From a checkpoint of a small transformer trained on Wikipedia: rotary positions.
Each number is 128 + 24 x the weight over its row's rms, rounded and kept within 0 to 255. Layers, rows and columns count from 0. Numbers have three digits each. The size before them is the row's rms in percent of the matrix's.

# layer 6 MLP down, 448x896, rms 0.0577, rows 418-447, columns 224-279
100:127121122113128156113083167142105104122157121129099152140128138108105128124173090143141126112104118158104155141094119132105136135070119068186151076115127109111135113144
095:141146097108071150094140097131118125118132112102140066127143155115136104113134137134124126135136188125152144129118141119122107114170167121148114133152117119177114092132
110:103119100108131144086109148143166083147070148142085111138114090116127159162095118128115155119196100084109072121135090113114122141117161107151110090152072110108144154121
103:097116115131143102137147123116148101147104155142149119139175152119088140135073083114131125098120122139136129132102111119159120134158135121161095109116142128136103140133
103:079198092101121127142124098105109113152110116184151150152119129180145135127127119134120139122169119132121132141144115131145139127120095113082133133108125150118125111083
103:110124106125138128133125136089132104103110047144086112135119151102111115106164152129139106138123151152121145130097115098127130082098152141137149133111132123090159144138
096:108122094127108129106136138145131139080150127121159123144144129163170111136106120135125135129120119118153172155093145103119133160133126152109128113108105117141112115116
113:151176103093123116167102136186130147135103095131114158139118105088107148145100109096130127151129162103122118126125090101126146148097147119147066174124142088108100128109
101:132125117149126088143113186118135113147142132101139160134137140141164123144117105130126136056093152142158134103077112129098125158143132143138100073118139122134102141115
093:140130127130117121092084102117097108117101124078098148125114117123102134105133087108108162141123085129099084096147110184140105163148147131143106125151077136107159125131
097:128152129135123159145178135134153109139116161109110099176083184150147138151136150137088103103129119115100092112124118122121120172155129136147139130128160148138152130161
105:077114134096123157151110132153110147073101139085082137122154083097093132140099090119131126129125125142130082119189136162138132129149127139140147126153111171142142129077
102:151104119131115129106143124102135141103109129102115169133106138151108104122124129114134098114142155119102109112108134112116107124122122167151105121082136142117149156140
098:126145129131151140119154100109136103091096127108109102112109112172120142119113129155129126156183107159120119095107179118121154147129151122150118125080134116155131129091
102:097179109121149150138123135120137119137158131143118179099163129137134115175125104145146166128063105101109127086132117095132120157102105106158112107121089110129162129171
099:087129150132109130137124136111125145084138115144051106125118125138136159101133119131083076154074083123154097128087119102149121112115094154125102170170104136093124123111
103:131130107107140159094118114126146097147119161083142134125094082152132093145111099111171093146097113134122143084108095140126130117107082140141082163086120133090109125144
094:143134081122135115111190126136107123100166113089111119154084178078117143152163065135137085141111129115137123130110127105166114144107087123077137158135130139156128111090
099:173110149122142134136100110088143137054168077102128154096116060120170110115116098138145120132137126158095100151141132110100103149083068127134123124121095106131143140130
100:122118147111120128146110128138183085146136159073091113172164110189081115070128128149148094143106205126100136114127120132109118129104125112172124147105158092129132096127
104:119140116129123101160106102173121090117105097116161087067153111116131160139139095100111120088153133159108109142096086124129113156147100075112103135154106077139177111147
096:116156168117108122101102158054154147161141117126120128143162105090154117104094136120162125078153151163106146119096138107129135126151116099146152151113106128169120130134
096:126115150118110123129117166146089104174110101122130133135135142138079173099154166123145057135163105127133138109172113145094100132141135157138135097097149093149119155127
102:123100101099064160089120133128119114106159105136124154131103137171159139110104142095105103141140131149064090077126134135136126123129147121130112085149110134095108150131
099:123128122129126117131137124148175163117122125128160095134137116152112165095141135110140132089145156107158127166116111158135132152156168143134144168104112124142120095091
098:137121084143174171121152144075119060125132094166158125104151137091145127143167133131134155129142096111141123125161102133139139141122137103150106108151140131122180131083
094:142114132116133123129154087160131110167094131117139099197115161116121141123101101135099125105145152101112138131166138093108133138157144151142144129107173123096117145129
158:131129165122137137123110095045131138129099112140139138156099104128113091127103121159156132127149130133113128139091165129116106109112113129100186126107143153125127118118
093:108142106101116128102105152096128141103119093103199151134120157140159114135142090120106118111115131123137133112113121140132136091123116150172100111131146125129125133110
099:191111140115136154139137126143125139119157131085162127171108120113095100125124153140129095133123141123118232155139115148080136101130149139152133152096121086147106126094